Weights of a small transformer language model.
Size: width 384, 3 heads of 64 (1 for keys and values), MLP 768 SwiGLU, vocabulary 2048, 10.2M parameters.
Architecture: RMSNorm before each block, rotary positions, no biases in attention or MLP.
Training: a variant of Adam for these matrices, 247M tokens, 3776 steps.
Each number is 128 + 32 x the weight over the matrix's rms, rounded and kept within 0 to 255. Layers, rows and columns count from 0.

# layer 3 MLP down (transposed), 768x384, rms 0.0343, rows 745-767, columns 192-255
[[120 144  72 105 104  91 121  54 141 139  94  86 127 138 129 116  85 144 114 103  93 157 115 140 113 133 133 161 110  92  85  89 117 112 179 141 123 124 145 139 111  91  61 157 142 131 105 161 151 104  96 174 128 158 170 190 155 187 157 175 125 104  85 140]
 [128 105 132  69  89 122 135  80 118 106  54 109 145 141 194 132  90 137  81 149 143 141 126 143 133 143  96  68  94  77 132 123 108 145 124 128 115 148  93 122 176 144 114 129 166  86  97 106  96 160 152 115 110 227  80 108  77 130 115 166 109 121 174 134]
 [165 106 124  90 120  42  80 118 122 153 163 182 206  94 115 162 137 107 125 107  71 120 141 121  73 191 115  77 151 142 159 119 148 129  99 161 142 161  99 132  57  82 119 107  62 149 207 121 127  44 116 177 131 118 120 125 116 126 126 115 158 132 144 167]
 [138  77  31 127 131 161 128 140 124 155 139  94 122 162 132 133 170 106 145 177  89 176 134 151 120 137 138  90 121 106 118 135 114 143  94 119 111  84  83  83 142  85 169 145 107 171 158 140 144 118 125 138 161 102 143 154 234  69 118 125 204 135 162 139]
 [129 112 134 136 119 165 127  76 155 125 116 122 128 158 136 146 163 125 189  86  98 151 117 142 119  95  65 156 120  82 137 104 131 102 116 178 172 138 152  93 110 111 118 176 141 116 150 147 104 122  94 157 141 110 154 137 134 120 140 130 136 134 106 149]
 [156 164 178 124 100 101 137 132 106 103 148 126 178 130 120  75 121 171 134 152 107 125 162 134 147  54 179 132 152 149 122  97 149 135 124 111 125 130 137 126 168 127 145 102 140 164 169 106 138 136  99 115 112  94 107 136 127 178 147 157 150 131  97 128]
 [113 190 136 125  81 140 125  77 158 156 144 111 164 159 132 114 138 158 116 106 142 119 113  96 129  60 124 136 102 103  94  99 107  89 166 152  69 205 128 114 166 159  93  89  94 151 107 165  88 105 164 146 126 170  64  86 155 128 147  82 163  99 120  99]
 [136 172  81 131 153 151 161 109 127 149 163 131 155  78 126  88 107 144 115  89 112 129  67 130 132 132 122 158 100 160 180 130 105 137 154 146  98 146 167 132 138 160 156  80 133 150  94 126 145 122 151  47 178 119 150  63 128 177 129 133 106 144 116 129]
 [ 84 181 157 149 144 149 107 151 152 113 151 129 108  63 117 131 142  77 130 102 127  92 172 148 128 118  87 147 110 143 118 111  85 110 112 120 138 160 167 159 134 124 160 108 138 110 179 157 138 122 146  39 108  89 128 111 103 176 133 134 131  99 133 109]
 [148  85 150 141 178 119  88 110 169 142 206 163  78 162  75 173  58 143 165 146  70  94 137 115 122  53  87  68 110  96 109 187 141  45 141 110 109 121 150  65  98 157 165  80  60 129 129 157 125 129  69 156 155 129 142 173 159 131 114 166 116 140 121 141]
 [154 128 143 125 163 157  80  92 148 131 166 110 121 199 149  80 132 126 135 138  62 134 163 148 173 123 148 135 173 107  67  98 133 134 124  79 148  78 135  27 146 182 132 130 125 135 122 111 125 101 163  96 138  87 109  60 133 131 164 158 176 103 111 135]
 [112 177  73 151 138 185 140 109 134 164  96  58 101  87 160 156 113  76 155 109 139 148 105 110 161 137 145 198 204 130 188 167 121 129 160 146 100 138 128 117 102 125 165  98 134 139 132 107 190  93 130 114 119 103 100 112 146 158 129 114 106 142 141 141]
 [185 147 144 111 170 112 175 119 103  83 126  87 124  95 163  95 104 123 130 157 114  81  94 128 203 111 167 178  82 139 163 113 117 116 141 143 149 104  42  88  84 120 176 134 138 129 106  70 148 110 118 137 155  60 191  95 108 116 145 161 107 110 158 138]
 [125 176 145 129 117  95  93  93 118 111 153 174 181 104  81 165 135 122 137  82 168 135 127 122 127 109 138 114  76 127 123  81 113  81 144  92 105 114 158 142 117 101 122 176 135 127 121 194 116  99 122 184  84 163 168  85  98 156 137  91 124 137  67 143]
 [ 70 153  72 144 119 192 164 131 145 108 102 159 122  99  91 115 156 132 188 145 187 162 187 191  87 168  99 108 134 110 112 172 172 160 171  53 148 165 133 117 146 109 148 134 126 117 127 103  98 190 137 221 124 102 103  80 197 131 137 119  98 158 114  86]
 [ 52  80 140 127 129 102 174 142 128 202 144 149  93 116  67  95 132 163  93  93 135 157 105 152  83 133 112 169 122 102 131 125 102  81 105 115  79 153 101  87 118  90  79 149 141 131  93 134  81 145 134 188 174 115 105 147 145 179 141 100  95 159 123  85]
 [ 99 125 167 139 129 165 146 105 134 129 149  90 130 161 126 170 116 141 116 142 117 152 149 185 166 170 171  98  73 139 117  89 140 124 181 123 115 116 136 116 165 125 125 128 122 134 159  86  82 125 110 110 143 136 132 152 151 179  96 111 117 135 160 125]
 [169  97 100 148 191 191 153 169 120 202 141 221 155 120  55 104 145 105 126 167 126 141 176 128 179  90  62 134  68 105 141 134  82 107 116 170 123 118 148 149 147 103 149 152 153 103 126 156 170 200 115 181 154 209  68 120 115 136 127 125  99 137  97 107]
 [144 162  85 155 199  39 125 105 197 164 135 132 155 122 114 141 109 196 180 155 161 107 123 121  69 153 112  50 158 133 110 104 130  90 112 100  89 157 121 152 148 129 120  87  66 169  80  66  65 145 151 102 114 128 163 143 152 157 172 127 102 124 125 169]
 [126 130 137 102 122  67 150 163 123 150  99 121 170  94 126 110  87 105  83 166 137 156  91  74 168 111  73 195 110 143 152 149 139 105  97 151 133 109 146 124 132 156 105 116 147 180 188 156 122 101 174 118 146 158 117 160 159  63 127 126 110 113 130 119]
 [208 112 160  99 209 112 157 119 107  82 116 177 159  67 109 119 168 133  94 114 131 147 117 168 116 111 117 224 133 162 113 129  58 160 131 167 125 134 118 111 146 126 163 133 163 145 127  67 143 153 123 174  76 116 175 138 161 143 150 110 113 152 157 121]
 [142  69  93 121 122  79 124 114 141 152 110 170 133 104 156  89 185 108 166 152 151  78 134 174 119 108 150 157  60 123 175  91 133 143 145 104 128 116 109 111 148 117 151 109 161 133 120 100 136 152 132 114 113 179  79 107  80 128 121 123 135 137 103 141]
 [161 108 130 136  91 190 150 125 116  79 155 130 111  83 123 133 122  64 128 142 112 151 176  85 135  99 180 149  81 139 149 121 126 127 110 163 101 113 139 166 118 100 130 118 146 131 122 100 136 153 168 156 138 130  59 103 149 130 132 109  88 104 201 100]]
# layer 3 MLP gate, 768x384, rms 0.0373, rows 746-767, columns 192-255
[[124 105 145 103 155 174 149 160 106 138 173 149 107 115 165 161 128 119 140 121 128 179 115 156  86 148 167 187 108  84  78 117 167 122 149 107  73  99 138 160 131 151 151 108 171 137 152 187 107 163 162 114 170 155  42 159 187  91 165  91  63 128 146 126]
 [142  47 111 135 138 128 154 161 114 103  66 104  88  96 172 140 162 188  99  72 117 149 135 129 131 116 131  91 141  65 125 102  91 119  85 110 157  79 133 101 128 142 149  36 120 158 104 141  95 157 145 132 109  97  70  92 140 161 104  95 137 160 188  85]
 [147  86 112 113 144 162 122 123 139 156 113 118 119 105 136 133 131 117 140  89  82 105  51 195  64 103 118 144 172 138  86 144 145 112 111  75 143 121 182  89 155 151 113 167 161 132  90 104 124 160  65 118  88  79  78 158 146 144 143 112 139 181  95 114]
 [121 128 126  91 110 103 118 157 130 127 170 113 164 165  94 113 163 129  86 158 136 146 113 106 145 139 122  90  70 141 130 118 142 157 112  90  92 127 128 149 147 171 153  93 103 170  97 176  84 108 126 117 120 146 149 138  41 115 176 134 174 152 128 124]
 [135 117 100 143 163 128 153 169  71  98 160 107  95 144 182 154  92  83 120 108 144 109 110 116 131 127 107 128  93 192 113 140 130 116 131 140 105 139 187 114 107 132 103 111 148 148  71 126  88 123 139 104 186 125 144 161 143 103 148 132 103 149 112  88]
 [119 163 154 125  81  95  94  82 164 115 129 151 139 116 153 128 171 139 155 139 157 128 103 134  98 118 110 125 117 144 118 176 137 115 156 166 163 152 120 102 149 167 121  88  86 162  73 143 103 136 132 128 165 102 118 133 138 115 157  36  95 130 125 149]
 [157 115 150 101 122 148  88  84 122 123 138  57 144 152 162 144 182 172 111 138 128 138 134  92 102  83  88 102 123 135  45 116 171 144 186 119 167 122 160 162  86 153 149  86 100 180 106 133 158 166  75  90 125  63 123 144 141 110 155 154 150 164 107 169]
 [197  89 151 132 129 137 153 157 122 161 103 148 120 184 113 132 108 141 115  91 118 108 106 220 160 147 131  76  70 111  61 196 129  90 119  86 100 145 108 125 115  99 133 108 157 136  38 190 127 120 123 195 182 139 131 107 134  99 143 154 135 159 111 117]
 [137 113 228 172 119 137 112 169  94 144 144  78  55 120 133 178 131 152 200 160 169 139  96 144 137 112 112 135 131 110 147 195 111 118  84  93 165 129  90 183 139 125 165 151  91 118  68 162 131 113 130 153 174 135 148 181  94  82 145 107 149 158 188 173]
 [135 163 101 110 147 152 153 175 156 145 128 143 136  53 137 128  95  98 133  37 157 169 115 142 126 144 110 128  86 116 117 155 100 194 195 158 111 171  54  93 146 196 152 119  98 154 136 135 116 144 154 149 159 173 147 122 162 157 117 146  75 126 146 102]
 [163 141 154 103 149 145 139 138 134 167 101  99 135 115 138 189 117 179 104  75 193  97  84 138 112 126  73 102 108 112 103 157 114 111 137  72 138 176 158 109 136 171  73 118 151 139 125 128 108 152 168 148 190 131 134 112 108 119 117 138  93 138  79 139]
 [ 89 122 152  62 127 116 103 126 100 147 129 164 155 105  77 128 223 164  96 126 121 125 153 177 132 145  72  91 173 112  98 168 163 135 160 152  96 123 160 134 123 131 142 141 133 109 142 125 125 114 149 130 152 129 159 169 148 172 136 143 119 114 150  61]
 [123 141 159 115 165 112 149 155 152 143 104 130 100 125  96 116 163 118 139 145 100 115 112 136  84 119 145 130 163 150 120 120 149 115 121  96 110 143  84 168 134 125 185 102 156 122 107 153 120 125  94 167 122 100 147 144  85 138 125  86 104 171  81 130]
 [118 117 176 112 117 120 150 147 136 134 137  45 130 136 133 108 135 156 147 160 148  89 153  99 141 125  61 132 105 112  56 161 154 172 121 167 133 167  91 133 186 138  90 111 172 134  93 114 189 178  83 121 140  74  92  77  94 111 146 113 115 109  81 142]
 [ 80 144 184 132 131 154 185 206 134 140 104 143 145 164  90  88 132 138  93 114 138 165 124 114 118  76 137 125  81 132 173 163 126 123 163 158  89 141  95 123 143 123 132 103 165 172 107 136 114 179 141 110 113 128 114 175 137 120 111 137 118 134 101 139]
 [113 127 129 166 128 165 124 116 102 164 140 102 126 134 149 119 153 163 122 125 114 146 124 136 130 100 107  89 139 174 115 117 157 116 117 119 122 145 157 141 123  71 144 128 123 142 110 116 120 196  89 145 193 107 128 163 123 148  86 117 107 175 155 123]
 [130 122 155 104 157 149 138 135 118  80  77 178 146 172 139 117 180  96 114 179 129 146 108  71 107  97  97 163  97 111 112 153  87 147 139 215  82  68 150 157 169 115 128 127 175 110 116 144  72 164 145 155 162 125 160  97 121 123 136 111 148 154 163 102]
 [150 124 122 120 165 126  95 103  48  46 140  96  79 137 114 120 101 138 133 141 114 187 126 184 135 155  60 141 132 105 111 152  29 107 194 154 113 126 129 105 134 125  97 155 100  87 125 183 121 158 128 182  70 136 184 105 139 142 101  86 113 135 169 154]
 [164 105 146 151 123 148 121 123 184 130 121 153 127 104  79 105 110  79 105 125 124  75 131  49  97 115 116 136  98 128 131 127 142 103 119 155 127 194 150 137 128 124 152 124 153 195 105 141 183 196 147 148 116 151 112  84  91 169  73 125 111 183  99 111]
 [118 129 110 111 140 183 134 156 107  87 120  79  43 108  83 133  84 178 137 178  94 141 135 103 182  88 165  79 123 137  95 199 120 156 103 105 182 139  84 154  88  80 116 148 129 186 160  96 108 140 153 169 180 106  97  83 145  96 161  79 133 112 122 164]
 [133 155 145 123 140 139 228 138 129 145 139 148 165 113 155  75 167 125 112 142 116 112 172 116 172 130  93 139  99 141 134 133  71 118 119 176  94 150  89 120 162 143 158 139 159  70 109 151 108 138 122 134 153 141 183 156  79 134 148 145 118  99 139 103]
 [128 154 155 113 135 121 119 129 176 206 125 129 155  92 120 106 149 175 109 162  94 129 181 114 132 130 119 116 120 118  83 160 113 136 151 130 111 116 124 114 134 169  65  87 134 115 137 146 136 147 122 102 139 126 180 139 102 181  92 111  56 125 126  93]]
# layer 3 MLP up, 768x384, rms 0.0381, rows 746-767, columns 192-255
[[174 124  88 122 173 139 142  79 153 117 139 125 154 118  82 106 125 170 136 160 142 182  96 125 119 159 131 129 182 172  60  77 137  90  54 117 117 126 165 125 126  88 169 140 152 162 155 142 152 108 117 144 165 129 196 125 169 124 172 128 153 164 118 163]
 [ 89 125 127 121 148 192  81 128 180 126 125 160  79 112 187  89 161 110 113 168  89 118 158 183  83 124 188  51 159  89 103 208 101 144 136  84 141 153 147 109 113 153 144 128 134 134 109 138 193 146 119 153 128 132 120 138 121 120 129  95 159  98 122 172]
 [110 109 160 118 123 158 145  95  90  82 139 117 156 141  96 114 112 111 200 134 158 164 151 117 143 156  93 119 210  91  91 130 132 102 140  92 111 159 136  95 166 145 117 144 145 113 151 134 173 121 110  74 176  86  84 167 123 166 187 117 144 152 144 122]
 [101 165 154 219 131  94 114 119  98 121 128 167 104 182 154 121 159 139 114 161 197  65 115  87 189 160 138 135 105 149  92  83 134 138 135 122  94 194  82 181 120  69 125 168  87 138 134 104 175 115 124  91  83 123  98  84  86 111 182 128 129 154 148 119]
 [117 150 118 160 167  96 137 167 126 118 164 121  94 119 155 148 107 162 173  85  89  68 152 162 130 175 144 152 143 145 169 111 100  82 107 161 117  97 129  91 153 148 143 112 116 119 110  70 134 132 113 104 149  95 114 160 163 127 152 116  52 125 168 131]
 [ 85 130 100 122 149 191 114 127 131  84 122 133 107  76 124 188 151  68  72 135 119 108 135 150 154  98 144  95 114  63 104 157 118 186 117 156  54 111 183 148 109 118 127 146 121 141 146 108 146  79  49 172 109 156 204 106 146 142 140 160 143 155 138  78]
 [121 109 122 182 134 153  92 146  90  98  75 107 129 137 169 158 217 122 120 123  99  95 120 167 133 118  88  96 130 170  71 109 170 138 152 102 165 106  82 134 137  94 122 102  64 137 147 117 104 130  86 193  67  56 153 174  66  76 122  97 139 179 119 112]
 [170  93 116 118 200 158 116 116  64 129  98  69 113 194 126 159  92 195 161  93 127  63 113 213 125 177 161 144 117  94 110 176 174 122 123 103 136  92 102 108 107  57 137 102 157  70  86 148 140 109 146 158 106 119 108  85 116 180 136  84 115 122 152  94]
 [ 88 155 113 138 183 143 138  95 131 113  75 111 123 126 102 160 129 117 164 127 138 164 108 192  99 132 107 161 137 109 117 153 107  81  93 123  87 108 195  99 128  70 117 151  87 104 166 137 123 176 124 131  86 153 133  99 127 166 128 165  78 157 146 171]
 [122 142 126 140 127 143 119 145  95 127  94 132 110 101 165 211 159  89  98 128  96  67 126  53  89 148 123 184 106 158 174 118 181 129 117 201  69 108 136 166 180 119  93 129  89 142 110 140  95 153  74 172 147 133 134 153 137 120 123 114  98 151 141 126]
 [ 95  84 126 120  98 144 137 119  95 181 114  91 132 135 142 100 110 176 131 139 121 110 117 145 103 133 112 133 156 133  77  82 166 135 114 145 133 163 116 143 156  70 168 152 209  82 131 178 126 139 158 140 154 113 128 132 136 113 116 156 116 149 119 115]
 [127 104 141 133 141 108 137 109 140 118 125 115 115 131 149  93 154 164 122 210  93 107 190  71 124 154 134 118 191 133 142 120 121 136 107 122 115 156 155 136 118 166 108 123 136 122 134 108  73 213 223 102 194 134 109 129 104 149  93  59  84  92 153 124]
 [122  65 110 143 114 199 117 127  93 157 146 143  86 116 104 184  91 125  64  96 135 115 123 122 163 120 180  75  92 142 163 118  99 149 107 168 141  94 134 115 117 103  98 164 135 133  65 117 131 104 132  95  98 132  93 146 139 102 123 131 184 103 153 101]
 [ 88 135 111 132 102 128 135 126 156 101 115 117  72 130 114 152 180 139 135 155 113 151 162  89 132 105 134  68 157 113 114 125  98 108 139 119 106 169 155 113 100 176 135 145  63 172  87  85 164 120 126 126 142  88  96 146  43 181 108 109 163 157 113  68]
 [166 130  73 122 118 115 171 107  62 114 106 147  73 110 122 149 129 108 119  83 105 181 122 109 137 140 120 109 106 143 122 151  94 137 142 101 150  85 180 188 132  85  71 113 132 153  74 150 120 103 130 148 177 117 136 152 164 134 115  98 152 126  90  51]
 [148 113 145 135 119 144 130 166 105 163 111 159 180 112 141 165 130 104 159  53 184 143 131 154 153 151 136 149  82 105 133 131 127 101 124 161 128 122 154 100 108  90 121 150 130 128 103 141 125 123 159 125 111 136 187 148 116 155 140 158 108  88 107 112]
 [ 77 162  91 138 174 127  92 137 158 195 196 186  82  23 135  98 121 182  55 110 148 127 147 120 201 135 156 118 175  85 188 109 136 118 146 148 147 120 146 104  43  95 150 120 107 159 124 139 146 169 101 189 117  91  56 200 135 152 130 126 102 142 148 150]
 [132 161 145  89  96 132 156 142 112 217 124 128  62 120 175 127 108  73 161 108 142 192 147 144 154  97 176 153 158 112 127 169 162 174  89 133  94 141  78 128  78  88 115  97 163 126 139 152 113  74 131 129 104 130 133 139 139 131 101 189 156  79  83 141]
 [114 152 148 178 155 105 104 142  87 169 110 130 123 105 125 134 136 154 145 117 138 147 120 200 182  29 106 103 145 101 141 104 172 141 151 113 172 129  79 137 164  70 118 163 133 166  65 163 137  88 122 109 152 178 169 106  97 106 113 124 151 129 105 143]
 [141 147 151 146 129  99 105 156 185 149 143  97 169 216 111 161 120 178 181 144 142 118 177 136 142 142  93 141 181  96 122  96 131 102 126 186  74 130 104 177  97 127 165 152 118 126 132 139 193 142 136 125 114 190  81 102  72 150 138  93  80 112 151 125]
 [123 157 129 140 119  91 125 110 159 110 126 104 161 139 136 202  73 143 124  74 123 101 115 150 112 126  76 127  94  85 131 126 100  89 161 145 140 110 136 105 129 159 101 109  77  93  94 174 180  98 122  73 161 154 133 103 142 149 146 146 174 114  99 168]
 [153 155 150  97  80 128 153 188  84 144 131 128 157 125 135  79 184 183 104 115  93 145 104 127 146 157 100  84 134 120 139 163 115 168 136 126 107 102 169  88  92 122 144  78 122 125  87 135 128 119  65 135 118 148 186 141  92 150 113 130 109 121  83  94]]